config = dict(
    head_dim=32,
    norm='layernorm',
    bias='all',
    tie_word_embeddings=True,
    beta1=0.95,
    warmup_steps=200,
    decay_shape='linear',
)
Each number is 500 + 40 x the weight over its row's rms, rounded and kept within 0 to 999. Layers, rows and columns count from 0. Numbers have three digits each. The size before them is the row's rms in percent of the matrix's.

# down: layer 3 MLP down (transposed), 768x192, rms 0.227, rows 40-125, columns 144-191
# gate: layer 3 MLP gate, 768x192, rms 0.254, rows 41-126, columns 144-191
# up: layer 3 MLP up, 768x192, rms 0.259, rows 41-125, columns 144-191
down40 102:516470507424521568489517573514500454499559490522535457511455476586549511484544555480528496520496558446530486569466475527507561543514426477528505
gate41 102:518457539475546475494530466581535510519521490489537513531548458579473471509454513539431534528521525498491512498468404492519557422579496458541412
up41 100:480477519523527489487460539510453548488533483445554452495512547472469467504600530463497575443540492494416519493487447484486475507553453520455457
down41 108:542432470502475500371492476402472462503514511448488463549524518577544485532436474459551534498434527534528457527477519528523490503468532493507496
gate42 112:479473470455530432550521512541466468511508519478506480541491425496560444514470515545427477517583491471494463619433523518468502515492506500575553
up42 113:538465449495502546483497510476506538456521517466515461518458505479480553482561517484498452472500479510493458533495528505472539491455471575602432
down42 108:460609527448485522483499445509466511493494493473482462500439485500496468515538483440505437519497478454537533545517440506523623486470464506484427
gate43 104:577455502525497500476489504446551571486523552530546483477535505519565519483524560545510490487535489514498530527517475494477517535468539557602446
up43 106:463542453552512591463574478549451524427495500505557434494486494515426464521435557552462531481547456501528485509516457553464518453496555502529438
down43 111:475456488478579471514502464437515477525439451437452597580542489509543562488544479480472500461418534523541491494479530509563467496506577517471520
gate44 084:510485471459456490496492516528493426584565500496481431469565468538478490474546544513504516502466520500556529500554564475442524507571465448473569
up44 093:484454512569515517534513507475539525515457496494501442584513525468444433501513608450482489499443516517546510477528558437500531519554528462525499
down44 096:490548535469478477530461459572449448504504489494446470603476530403508586529518501516474526517489508493481476498447551559480474428530528481496479
gate45 087:453552492566489528446423533451463543498468532546468517512553490460519592542495538499541436544514468544434547456534444474584450480470597491493450
up45 104:479519458540461493414482434460484477457461531501462479489529537511441470518513467538446549542528537553517563470510470544447584529489474500548498
down45 091:506507418509548549490515483543490529507453474547442550490485456502501525529469513443437435506505467486508548446446553447533501578508437479485478
gate46 137:478525427534489462491525490522484460531470445534540489531404533497482554553477498572496471571458488499536507446487511536522511497502477525443526
up46 124:485472474456545461447548545489488473450474533504498489555546493493437447546484430470450456534437536514487607509537455560448554566486445515452557
down46 108:541489524507412474556541601516550475524520527487512458512450439561504483473494552523524513465437549429540516538516496508533484496502506459492567
gate47 096:504515397542502596447509480519530505546476479512477511538527565459432472476512562470510496518426499447486505550571512517524526555476512531481452
up47 094:506519508490479602532445493446445560555605452539523518440528471509545443523493502469489442461523508480470501479557550496565558455475456477459469
down47 082:540538511523435522461406444519497539567508490510491509470483477514473462560457482508511505490414509510520519528477465514496494439512481461421462
gate48 085:630485492528524536508508589538409470551528480466570512566496539541488545521504485555519504565531423458498457440586512491466488570516589500517492
up48 093:498530526524447479544487475511578555540482416465525519445474496484553466484468477508455458532463525551491533534503535528488417452473491479516460
down48 092:530476515455525489495528556544440465450506534547528524532521474521415508617585485552520557545436490540526465506468544422528522535572534567493519
gate49 094:572536502502495457496474460569544469506512459482517522590490477477517488434500512531534534417483526464522524552583521529543464507469496480474453
up49 097:549448513539461495501521463480563470517595484561585473534518493570373499521443503535545514502585496448483455524391536496513514544518468529503442
down49 101:440555468487539471503518448490452500537559458555546517458575453463510472449511526451522489547492565550497455492576525534531493523487483485513481
gate50 097:520453461552477447455436526518460518523513473574527442470408520460517480531508452448539443475508429522523470489554464496508475475510489494453502
up50 094:563546507558523495501461561507444556474490470502474433456537559491584416550492444454508527511477474488517512530573456472502395500530495494514525
down50 090:553508423551542502530450417458509467467421423477516446503496503438501490536479438450527501476432443475504469537470478455498557490466442520458508
gate51 109:511445429491482566564502473512520564460407475444427527508524476483461465541535468502505439562500435520547562480494458459461544553485517550496533
up51 114:477466467500499564476456464535484497484519496515459508513509521468453530495582508513528483477508437502534581434517423488554545545539540570458499
down51 119:488472436475524509530514499501496462506503443488587518431591547479441498524444470513519522471483461551492502467510460529530472522567497440531525
gate52 106:434514480492500456564464523554489456543557553436515556507539469508536547524501487403516493517514522487521495514560505542519481539467546512559454
up52 108:481460504495464495554441480570512585575508507506477467463465480453494525500531528485492489564475469453518514579503500455457506518504446513503491
down52 113:492531524484513508588456469472534453572462495468522540524488436465511562482504475513487387440521465474527526473469463481479470544579505542480497
gate53 095:513487524491493540451464514517494489468517476527482543481480498527473511471474503490521450554482571508563511562530503437463512514485470491515501
up53 099:556526484551488539502540476546543430478498493488465443477459538525494480568438462502498547497513533546489505524526469464523471455525475538560508
down53 089:431567539487528526546457515518545466497437446481487485449521505546521501411522532469447481483526541512499437509478525491438528540523467504503598
gate54 111:555517470498492433537509506537431507470539565510566482502489521497515474502502460463410522551522544465486535514522540548513490521499455452507536
up54 109:483455419543469534475616478510481494466503512515455458571482454475410528476447541446558432502454489457531477510454531530507530514520627596498542
down54 112:462542565514456499533562585603428483491460486514480422471504477547500505534504460471511492486473455514513428522456524417539520524527511534529497
gate55 088:491520489440449432482536440495543540479436495475570571537506538439489404523524545557443513607516487490471497505545480579542503616544568505451560
up55 095:492489518514563445505463494472536454542522489565468481479474472563517503554427505481459462462545508474519536511454534528483540509552522450549440
down55 107:496527498487537517557489578487523479535497467559452534438481554434552559500529515450562514518455449501519512492519445465536524565442482535534498
gate56 098:502519517511532448508535463509474546446541488538485487420475464547547477433507483489475537491408611465546517483494498480475458491568452536466537
up56 098:527494533449508476470455539487422463382475463500463492465524540457521544534505424452473523450448573540486491502486511544506516440508505520513539
down56 102:523535507519525494510441526430535454586507414506524522625518511484488488566454512510460459538572471424501419452550584477526541528531517474484487
gate57 093:541487504582506463538431535497509586544489522536506446476525476479478479495488385464536522541550549459403435549437467472482491621513550495481545
up57 097:446466518522522500516441538546455551483478522499442544513496492604460414495488501478557489520453521471528483480527637444589473493466535433516483
down57 106:470524478485506455546548475580468466421499493572519460539537579464588511554525524441511543473504448531466438551491455465560511569491463519527423
gate58 102:506437569504485534574468442482502487494530453474465519495535615516584589434511497512518428501502514440553523506528510538467540544575535496532510
up58 113:486584495594556510452471535463433491511502534479458507487543409527484561533512493467501469468500477508525566463501575495554502486510523508467512
down58 104:534586485485454401424392464493488551491518548541449514494511508469471504486506490490517461524479510501460522547487474532473508577551539497491471
gate59 097:458532498484480478557531445466566509574464496574476555484407472463535500481542555498475508525480406513492581404484462541463522445508463506447506
up59 104:466568487440456491467518421506534498474470542533421526464479521440446537510589478524468478548549438507460584432450497555501579509538468552450488
down59 105:514507501485485546450532485533489473422453535545466487447409447422480489448571489483437469494481507507477489492488546452517557488494543540455567
gate60 116:550399517503483482443510426484427494469501512509483515516473493520488502462536462488515432556477488475507489506548525490524541507484462512536497
up60 104:454531576457491464544554536528508451583435486550540433519529499535565532491513542551404510512467492489510540552517517453517468472487483422546505
down60 096:472551439392458502584423495508544456542510475456557511457542457492465498459464552538575464464475485523484527485483420513463447469480463478498497
gate61 085:570565545483475504507549495472472489447444508462495462465461470520503492502506510498468472455528470551491512538505511500527492466449582480479551
up61 097:491499529519418458543499495510440562496557511485513486428548482562498537458498492495461498471515489570460504520500527489506494511485457537542538
down61 088:550483477481506484489487514531497449562439540553466449530523495468550505519499472535540544581491500545567437542507463545484539478471518569490530
gate62 090:523523505497481549484494568471514543518449509544483493487461429450454499464544552505554525491448457547513617505485495481536501516467523511513508
up62 099:518504526440531508524491485565554497550470561539505493479513434585471453490435595535502564445600435542513455492511410464460456473532451464486515
down62 078:431499514543457489478540514542476471493538480545559454495540478433448523576439461437557456549493496501457487479497577500512597520489513483570406
gate63 098:447580504529513464504537464554467478501514504509490472455622565445502453467470463475571452523486486468527466500532527521413489481518465487525475
up63 102:509485452496508546500515450515445491488535581492537517451409495459524443394515533481509483509496558559460446573460500554473469500514486523491464
down63 104:525527467479514548556460483498474477531538491480503524508534519516559450503487443525502451473500485463533548502533473453438515531494463493518517
gate64 089:535492451557485477515513587542537476481486470486486449589488565498497550506559506585532426548428474499499519491515508480516479492485548559490447
up64 080:540478504491489476433445555457493560510551478487526459469513520521437493461424551434536575469486564522482515469463429510546508431495530456497522
down64 104:459502512476425491515528486583518471452480413539584526537467506391539496488502503514542459508488451495517437510526494578531516526442456485465498
gate65 092:531484480532506466491492499468517485547455508453545570475513570539504457494469524464570455475479475530536447448460435518487541524485562489470500
up65 093:555502565443524519472549536495516506481466432489436417509516460467448555492450547461489511488513490504502591533525500521443513506462553514460512
down65 098:525511478478518514474546510517528464509556460521496501495510520550543484463440585581523434490510530489480608472478488515432567577542534463557527
gate66 090:474449524505500549511490539452571454551522433454517483511506539472498489505517534502437438530509492527526497435472442519493469499533488468537498
up66 086:509538491514472459500478515520436531501455571540534545512537395506550556424531492507469542533466496480489492508490550514510530475445534538447491
down66 097:533463493503455493512508461526497442456534540477407481457443569576553502509450552468523564498511492535547567561519560405434511464517503523511507
gate67 105:517541519504414492478460517463466494457470503542455495464478482433500568521509491466465517460462470586513439490475515465513528471510507532515521
up67 101:530531418542546479503522549537501547456475544459459561487488467486464485468555558494511474484457467489532496498513442549572550526539538492459529
down67 103:464502481549500484498469500480475487486500518436450499461528506445468512508509557493477526541463441517489495461542567476485500429502478525534502
gate68 092:500527436539510482520518524581455494504449516525435486504449515545417489503598431501551480503544489417554502567507472447509495458502479533508564
up68 091:433469476484534453402544493437533495526559570484483534509561509505528530483452519443397497489462534555472541503526530549498490486465577523508547
down68 096:415547560531523484554547472514535510476430435549466444527449558512496478490533535490489509497484549525504453491373513479456509495534532487504544
gate69 086:474424511503558458497436510538522484520447467429433570470517515517449532516512593462541509540507554469491473483501533554530515517470480446506516
up69 086:515478475476540467483517485518580554496509489468481522476459434506510543530458509415551465501480566496457541559477435475497497515431448402499479
down69 092:531410519475479517556530502467553510534492546463545521518482514490507501476407571375473444512511596544499438521509535506510520500489443392502525
gate70 107:434542455446519455549500522504489493536449446510470510546519502520440484493478509483451446562420515512469483583536528522504500507480497467592506
up70 094:434493478482547530554518535493474501537411505499527541517604598551480541572483588500489470579520542481563484490508455486483494505506504497505492
down70 102:467564489536440416530453504519477454530544457536443497406559436469497452576533477450550565513488468541486481493488453542501458460546471518480580
gate71 107:532457473531448561483549471491506460496448460462556525498495564479449522534467557505527552519516447497479489554470422507518510466522474485450546
up71 108:497512534549445509516520488457432440461467457486553510532525515437509502533465488523481508569457519467458486492454494454525472468512551534479396
down71 093:530503476456549499461481503522478427488603543518520493452545491495488531482621465464505518493467533557451521552482471465527530541532484585505433
gate72 086:454477544454481508510562456530486464487518444542503436522478496568464546498494538468500543506499530474428522496456537470549567513495547521487507
up72 093:530490446480535492467477614524447448535498586503525494460532487491518501457489400491460562501510569533500563529487469511475516476563491533533486
down72 089:551489485532522497488529551557490501516441516509572502468436518472547454459520385458497480506455484510531528489495479579483436561570481566535474
gate73 112:508452513505536487507523471506500474523487520551460505535495534464519431478483516591523500479519532508436472498471455557449452534512518452490495
up73 101:405602444512542485470567530527567464550502514552458547511420472464568434544418507534534508464548490530505394551432498578459489532488488492517577
down73 095:485496474493471485482504496420453507475480549506484480536530442510530507583500521522558540559509617497512498474463498593479431466539517490496558
gate74 104:551548492462533497510522480505476572470511446578496391434530538556498520515509480487460454508553465520528505588526519502527494507560490534501509
up74 112:474460547482436542483423532498472446505539522410528528567445424452423496497472558455481566482535524478448511407472511444495489435495444511502452
down74 110:492457491510436494445607541520460481568409487516436524494446459533528472512474519556513492564524528506483451522536454564446501492493560522547471
gate75 115:499557503533479469545511445501573493555506532438524507518551516559533479538439460518513436582438463452413548464493462493525407464530521522559540
up75 114:545527441498516526456538577493442489542482511450468514565463475521483476445526496495535516539524507528532476593475517414471446505484485535463485
down75 105:542505514536504562496520517456476530488529504455438547504570487507486543449565448493506540464534509507485509512565523469523436459493487472417491
gate76 114:401516494556481395380543512503461564521483509422474517524434511534554459452519520474445514539446521552433518480479506517504459546501478453511477
up76 110:467537532574517430475542460508612478475523518517464509524498567445458431480497472461517426512479545549475472445468492500505521521545505495502479
down76 111:487521455443498426500434508517420574478599488460485609495445452519507451490499452463499538500536512566490542512490486536494519511446453477457493
gate77 072:485432504531504432551506486502491479481541493467515505503543525513555594515566494465505555521475491503481497492517574444535517514502567538509477
up77 095:466541532458508511534473481599517593574455488497464536493463506471499506517436503455560524601531474451488512483477505503540478477477435495479528
down77 066:472571605476512542511462540488473509531462488503475523553510495488530448507456505501482503479523516475502459544494498531500515464502478458485516
gate78 097:497468474510474533542518584496503458529514556500459496514505455418434531476543529477517500515509435526472471557506439537538521487495484532500526
up78 099:463548537491524526590498570515498484574534467527427558480525517496447524543494515452557452487546451539460448500524505504511488499496492557511556
down78 099:484518505509503548501519513505571482477494558438466481475488416499389575406508532550543434500491600477400482498521398500514514509476495546534526
gate79 100:444505559553488482520468453509532448512535456505499570502464481542475479503552520488501478466474433542455488477473560479426532535553431449571524
up79 094:545463437413477532502474451510480484518472506552490533513474418431615524449470470547565529501556491503569518529541441523548472436532571509472450
down79 100:441544503443534489508536464533479524469481541436513464541470531489506493486488470461570526499452492581483490550496401591487421440509462503488559
gate80 098:571494531510527602476504525483500524481475541518481475582404532501465447534513490503529536480533514451466499529480421471462523518405514548503492
up80 091:481494586548483516542535529490540507443496570511457435492467504507478466498502463510560489548440544575498457518457496538504529490433507533478472
down80 100:526500558498536482478435435437471485488463553532521465569451524516571498489473408530455538456519514456398460496470505409492473572484458460492522
gate81 090:506480522507518539506412521518430461550489472498453455484467456541463534464563520481516443545461486453489571498451498536507446581502524475500473
up81 105:444571530453534567464561491492516500554466458522561470512514451491552516528445546531508488457489482528622523568474424531460525505559535455499550
down81 123:524495506517439499541479517455509481505488511461534522502437559515508485515498534557460520478449447490563509503565458521450523430446520592529517
gate82 091:563526445529510528456540451495485512503516539448532500483522462497524456480518510537527456515489411508506539467510526526591526583494532473504488
up82 091:455492426509538516436483461535507411497471461520500412504470517513563455518510518440524457490550449482458461507547513482542523609503539502510497
down82 088:568567502516515503577482465436518521440494458451443537541471461500497524490485482548516549522455463507594479484544511451419473458519510428565439
gate83 095:422422492558483574552593486456486518511462460471513439466516560520505500505513598523478466533462545514552458592557465487520554477503567490562496
up83 093:571581516523461590495523495513486465531494526512603392500480553467483496500440462490415472508537520463518500569471596475478511502451481596486484
down83 095:506530488484516544589493552547515426459514467487502516553574471450560576555494559493416549546542474505504490483510525428500531536472514551512484
gate84 092:482488435523542482496518512507481537549501509464491482599506563523608527525517518483565478454449424460480491483490487523458565574497503379496496
up84 092:445551530440515556460524550483451542558545513511475526524519453526454467470545459553492571612447492539515503493542554431547452492497471518510510
down84 093:471509462494432526504460543514565438423465491464508462405501518491521543464520495523412461490477573426408475497476440558537467473445417577504476
gate85 090:503525544426541473468523572501540501487496589483441458573508491545451468490546529466429431520519444423527498548445431469513571521536490519545489
up85 104:502531517562473576481510432556519546420521478521555527505536551480479454507458479466513523458502501537532538494557544517506423551509508532501481
down85 103:513499515487464459542531486556516512509505513550529462547539568572480454476540481586529499505456459492533503515549505467481503529468547524520425
gate86 099:482495512501480446498495482523426458447461464502501500513481494458532480543464429492487544512544523536505493547461490463527486494536487480462473
up86 099:459516469528511508453519513504573419409457457486528499547451474606486452571463466453525577566483482560481544526430504439515578455502543437506477
down86 096:451507440533466549552544546531537470549576488575469493475530495490569552435469564472566517557430501592510554552467532426544463511522531525462470
gate87 092:512489548422462484533593538521495497537412444509478538449418466528479505527469558446565492443488498413520485524509499488475473486481533485530508
up87 074:503471541460455475512558538509456513544451529572525551485439468436506503571464533458543444466483512457444474511481495469491430565535540458506511
down87 102:554452558453442549506533510501473486515472488564486528460428506502472495565520485484499492527511524575470488491571547521496415491462475522474525
gate88 084:518504436495520507546515501562488543532429450484502530499452522499428505548523550440547504553516543519524552486541453532503510594529484473519429
up88 078:442438466561571478527497463493486468566531474477496560538457531463458501526483458504647506508559519529475493550515438534534506510487563531477448
down88 088:507448472596571480507507510505515545509537495498499482517528538490478498537515496481461505466520508501585512498506467537525512573510496586499425
gate89 111:503540522447443504499366493533516484513492419505486471427530479474476525465489405522513498551488521441481516506493501631479566509506568436527488
up89 114:469480497631478497508506440513544488475584477428505550487467477521514488495466535491510506534492578576516509538556512520512504527472439487473434
down89 108:442519517535468516479434486488546459538594495433569545434505458496543535437513456492489504531558531507558548547528503576475468500531566437497561
gate90 106:491507488503515522579467589469420540521595498482550466471501411506453456524473421467498498566508456449554546403485517495482469563504521532494456
up90 107:459447516556556476493483528474461548467480546536566526504477428458469442510505510520546438610499436469553530427458462548494515585446481524514468
down90 111:433489498541423484535485549483393522555451506509588501484493450459510549578525499545514498573464494516626599479456439459473493537518494565494453
gate91 094:508518565508451558447513538517515475470520463486472550535496481460574527500474484477447499548541491568460466548480549424493528444523546534528437
up91 092:526498469521532505531510432573522454445484476510506448536576596505522557483514517485444478518498548474515508561508473499535480518562516482528472
down91 110:537497436454482443452465519508523497482459448490449543451517446597531536543552508469560489495471489453474492483456490452516491489550515497498568
gate92 085:416503496523545470510523516487544467445526500486531553509473543496425466518516524479424471523419495527596471555542536494507520518448638510491494
up92 065:498475514570481471472532465507529479420481566486487500532515578516422532460531497520513535474500476420405473491565581556525467433471513527472525
down92 081:481508462480446457438467422483561472456555480525501552485506569460444492552540458457518532501449487478478466441511526521565488496487539491537564
gate93 094:503499560518488521443546487492519486470487525508543522485450533426576448516608595395521448460486488543568433489462493534518519529511517502522424
up93 098:474452505490438538570478521438469504520539512503474439549467478521504510491494463480462448463583467543524540526531485430525483477445544500471453
down93 099:493524386530496544522501508507473503465515453524449476518494523572487559563386516521481516529468403501572547483566505423491470490491481497477583
gate94 100:431493436521468482521594530458433580440575521489554547503416544482532475497448494507526450516515468448470468508598495579473476492477521525532528
up94 100:459451452515515554473499540506464501530514566552443501558526471560566583422519548442493508451534476494531499478577508504530515476492511541561468
down94 110:491459460493479504587547486477511472579426483473461461462492449541568490510461495485536458481500570469540461498448497491444472515497548501444546
gate95 100:527530473458533522527429481442551406536502467513434512542450429551491519546473448459537500533527541497586528485508502528456500517504505471491542
up95 106:555458513547513542448474524510457520522493535488515522461527510449470583467542544423503483496423530506478539508526483527537544522533440489500480
down95 103:461421463526506534474466557484450439508477462484559483478491481537492516498482529465444521502480468517499483471536459448545464470528521485469446
gate96 095:523503497453512456522443553516479539458525413522434432446509506502447515504592536490563499512529507448555525460499524542541474466519527505492434
up96 102:534420597452532508557505432502471507525490508493525451440479427487551525478533447477500494463524456517569427589550448472517494527501547470478477
down96 102:569538481612519512504529549500504442461500577524505571492554534519516528527450496521472582507460559469431493497528504557525500497465452502482520
gate97 089:467467502501424517555511480546555492499488514580500543557514524530503474513444503480457480478485542505540427437538459461506480500560467430466579
up97 094:451519519509501524480442488569514482506459474485518446454512525547472507504553463607491478483486499520431397473459413519487540471550519529482556
down97 087:445524532534457547456444474490458465550527548480493481514461480528455472496546462502496540466489518500541553463485545539560565519394459552531547
gate98 105:528560481451499510527519500508445459464523510609448434415572510531531485454510486499467509422534469403523561518474471575537471525473522559523534
up98 113:527552556511487484525486498490519493434523544560438359470538503462529468523506414467495529494500497530510551567524474542567513518487480459544514
down98 117:461518513476539513452494475520555472382493499566529513499503523448481428574499469553439487504521513559498526544504507509474504520495443534518521
gate99 106:443459497520461521558534461563557436530521529496505447484465523564490497499545562458427505515490498476465593532490441467485471543466486469470581
up99 106:473533479489525507590470518488442470514507450482514490514544458513522520493454502554532515498524499527539391507482573443540509565491481448475550
down99 090:497513436494470475478439539577548524561458494485498523527579495439542446499491555506440474463497500437515519483496504561482498441437526541552473
gate100 104:467491479519494459508442436447456558559442510561531470438529509519509458489561497467534426542526419469512525443567463529466473513501502529520453
up100 102:529518554470509499457494511513582452563546541427492476509539449542529551472512497560463564511477581472479520518460571492452523501497452405452608
down100 101:531489435507435527465530583531581527407537519524443518540545452460462472453497495500505492511545533509530521497530501454500504423425510443481563
gate101 091:480516469423491471503532515535563474465524479513476458476542484540460514477576574448455439519454491500409559565477496474525504524476565635499478
up101 085:466490533498517477550496485504420572465536550478479493486478531546483486431452480560536460478485437510500405511541508492539491447497562493520492
down101 073:462454488482439469529501485439437482555555535445432516485529554493476516494490488532498636476455540538451468482543473536493522512504508609549509
gate102 089:504483494578448503501540502533461499459440497510484505493432461424537518548496522517489473529505526513495535476489545534477536461510470503526451
up102 088:543486521461604522499480557538531472539589460503532529501547489450425462413590452417557602443515451500496484516515464451547480467512551554518521
down102 093:500459492431568431448427471530568498551451549479482434459483433467569483495458552451534422452476435478498448463479432522503562564504532519457504
gate103 097:515489505554531539504519453542539494470456432527486517493502488512576461441471518581435462450540526546559482431590451545435573525511503516502464
up103 098:550509454533459531489501517559544610563607457450530516535525469538450542496469456519490459494445489537503560511481479467589501467516461401483487
down103 103:505432490442603579476500515469455531516544507479502513498480438497428536443482532448521472591522512602425544486506479497493477512519505523505508
gate104 114:482456563486481461518490451467499464473480497490492458456483550521515488455459506485502516584431407521482474474478546622547491572528525474564449
up104 116:477419489487517442425491555474486495532488486458536511477480573571483505469510468477516529551517503533464468473544473501505495516461542421607480
down104 124:533536484440480484532491493612525552508530460579497476512525566498448472478578595507540458500530493527517514548550524527408519556554517506558503
gate105 078:454503507499511467516496536527476427539477411485449512456522543482461466476386407484490505551475484473483467534477510504521491472466556467493508
up105 080:559570436471497511486433528407454544420503530601534537537538432543520452474563521514534529428526513506541502496485510451549438497510435576552485
down105 094:494490503501483542487505463493528488544559580538513515496589534511519488473563506578526480517541473577475532513514447461499481472505479507465523
gate106 114:467519481510468448526476448513501488533573477506590551455545492524455508483559497476510584531388470510569499491508550500606512546460471545483543
up106 115:509478458506470471461484486489455530443435519506553515538516511506504536477510535505560400494547557517596463508515415509502511495530472497469463
down106 101:486550522491517524496567461524513509432536467481570541531450455537407486513535490473505463496507540524474473550459479444464544569478533542509447
gate107 093:439548586518462537517516484504559483591461571459527519445510573513482541505504534433585424481446508421491502483511528491421486552404433534463523
up107 095:519542532451422512504502483546516508507528492492428505583494441559536492476469482490444510450505502486500489494488409488488521484566517388508561
down107 097:570525524485458517557494516422590592526584479448535545530436436522568483461489452475526476480458545536499514478468474547519491499522492426546474
gate108 107:451522501478447470524428549518521415542450544510426480499518515459507548454426511461505485522507487534477463516558497463426488583443546449483520
up108 086:525545483541511478473552506527473608483478488502549563482511476486498542458499474497512497479453468520547545458456447524511512501587417478612517
down108 103:524463486522422434502537448583469523520483491500468534540455492620523474477463512568468467437495499386566484494463463566455499531528545492549485
gate109 089:498483516495491464530499507484517501432467505560438565479460554449476598442501523481526464502440487540539564471518499481471498440518552519533487
up109 112:541408512503567536432524479490469429486584522521514528461458598553477500491499517486464530521492519600445479486499457521491503471537517547517437
down109 099:481455459484490416443478572516483510512513516578495484535478503449522584485503545479552559563490505461491504500493524465479507459480481475483416
gate110 095:495533523577498562536505458494510511435479463495608502466509487531443519561441492437514511495492412528506490478484427473513455504516461420507542
up110 098:473518479585482515525508448525496429479458485520446485444531508447446508533475479519485482564477438542474481469525473479511452467441448500545443
down110 101:496520497535512507545509538516444535495514531445582497488544497567516479526502473566581518496515579485499537543579466469547487449462456495531468
gate111 103:422484483489513531525535516500553447500484426534591514395540528497502547485529491506393460491513489531472479553534564505483572526488512547488532
up111 092:438573467520558512472465419448477481493461405521497510573434530487572518545464518441506481520477442556467482429529544563449545508483529476449494
down111 096:513552492543528470421458436518541496488467521526457489484493539480503480509512497536470447513535390427470465492542558474503586474565502462453452
gate112 101:486451502466489540605506496563485481502527495541536518478538519469470503440514499461477470491441444431416488473536443565529519470520467501525513
up112 104:549480493416430472523456557493531556487568505550489552508508437505493545481538498488544476544479439502531562527518504552433472560504515563435466
down112 087:503476477512547520497511562478473507478502528459600479568540531419554543478491500429537512498442524549519499473494574515443486501512503495524533
gate113 094:483471506482471441519505529513464522466509501489497495586494535531496536465433460525497515538511430469485505498525541472436520477418459455489584
up113 091:458408537456453465597504506486430582485529494483502553531462488510533580428449513441538515507414448472543512465476476540479508472494467529490426
down113 080:441538519573508462521394500535512472499467583541480528592420563532493469473491549517439574544530457505516508507522549480459532509610499480492535
gate114 105:528565513514414502498567551544520497431508469473487474438457564490499522506446547453431470509505532503488527438544557435556462490486492547566554
up114 094:473449556477547580490471478495528534588528488484448498489463481469466434525488551504490519533512521559446468536524516453553507489496525528545428
down114 089:488539488531515474563500520464557514558444507509479607552569446534518532507492523464445499532503484490520529442561527506466477479513599558476446
gate115 091:509538525512457595456422466383529547551533497496491458508584530483465451510536563515513467477551463485518413487488496535488543510560604509561447
up115 093:596485445552430535525492495510526583461498477483546471498551495427487542527573471499457466483544472598493490488504537549445464483534538527576456
down115 101:514515496518546518500514480516488423490502555536481544537496530503501547491469460544591543514548512516442455484503527512545468419482586547489538
gate116 083:472495538573506552517494569508448520538451507478543433536512527480430417509486427545527560523429554575467556445498460499549438495477534469549546
up116 095:544481509501485525481440566477432496487538546505452493537479556529561485483524370458526510378452533550515534450469561491563545545460473482494503
down116 085:527487524530476490510533446567484552490471505460462461480478532515532514494498575554502363495521469545558452531476487521493548556488495528558552
gate117 105:530471475466463415617417534450543493518503479552444492484425522412516489468492493485542522554495500439466567537534546526546527588461496477498471
up117 086:421548445547494504430575538458489490522491499474473532457569448562564476497522558473477583490453484563477537446477502526509502461531458461527493
down117 102:418598518568483535462494528519524474455451500524429578533522521518562453497552514542460501530492523459569502477466521472513495439480487472491486
gate118 107:570459492512436461493528460473580519509550465511505506582484509448532488541515552535498388529517456502520420478517522535495489519496475584542518
up118 094:557482550546555479446467536475449459524434518476463459457477512488471459471538448519541540507553463524523587513564550503503516435537487531451495
down118 106:557554520531538478552524503465534494471470448500531507463400530534486500454575489527528512462571495449518504519457522466598532513520492493583435
gate119 091:501545499549451500452496520452451573498441563510480521527461478478507502539524493525497542533464525525506468521485581497519484470504470570516431
up119 064:419575537513477594499494429564517530452423508457446576543492530428450388523506436550489530516454414501521500472505503455479483555524485523545405
down119 067:470551511519519576469444412520464548474523484461502511466525471475498441479528459485422518488564415455472489467525441456570487515517452529483435
gate120 091:517489524579515492492464548503542560551481590487565503475438509415439511483501592493535539416557469510472478512564535506475487414480490432487517
up120 096:444465481451480524480487560552540479519381548539456514505422467500498451533482550433460451533503495485454466508496519501410485510455475521521547
down120 106:490465513589506498504509461457523549462570479409460430509453508500529555531558447575512483468465534482529555508437475468555482459479507544506510
gate121 098:444468520549521470502485521545553491456465536540508556451440568452464516465512548486488479531515547531470492420537498508562503486493511500478488
up121 091:541559464474490470486573495454551517546445497522447480491482466534481503508536540512569521562514450501431493478521544453446572503524549469509552
down121 090:506564526477485480515533513492480536527480541528542485476463487544503507510434510479498480515511505494484468476545522498436456516518471464529538
gate122 086:489497457518492495516507467416514483419501437550507566464543526465485444511490566535517493555528505506504448511522530485438526452417515500564508
up122 104:512494477535450483592478532497489441453517499555459445453508458435485508549485499483510505426540533541463463525461523450507542503474449505437456
down122 061:489494553475455467477488519520518489519494451492480461505526421550505476563489525524475500409531541563491473576515564454534472450545530478492515
gate123 090:536508536435507484558495522544524561530433491502512513494509466441484515505528471509430437491486434533486463514518502564497507550520528490483475
up123 085:532522502500486544537558484505587480475542524557469446512432503422516483556467492554423514463540542572463446512473451444509508464538419568513495
down123 083:552495403527585495496588389513473539524495518465536468459451506486428459518537509574454519578482483423456527453464494509484477429475440534501553
gate124 089:459526522432538518523479544547449471518445513483487467459486466490575589487388523565519544546518567422484475420442450527564522481551511454533503
up124 103:455506521476569515525490462444451518488529432440534441518511455417470438533475526488553492559502502507472535587467493605485437499506541536510488
down124 096:484464532476476526446522433511500474449493538559583531450573491502513415540458453431459460531506520475450537460566513498518551479458441452465482
gate125 110:492512479500484478462504520476519535458471508498492549569468484488464497448499488489539478519468445503457569493442459524577450478491573558457492
up125 108:500521501493514500515433463505559527538481409565511534481522514500576520507498537564531522470486505497454610569507465453530469486522496450491542
down125 103:491552462512461458484473493484568533613493478501511479561452488421542430442483541523465508536534514529479527516482426538503489524500500491504444
gate126 106:494552487543503536471462555514499567362458510528458486464486515506565497495447522507468472518502492556549466559471512494518591500512582482506451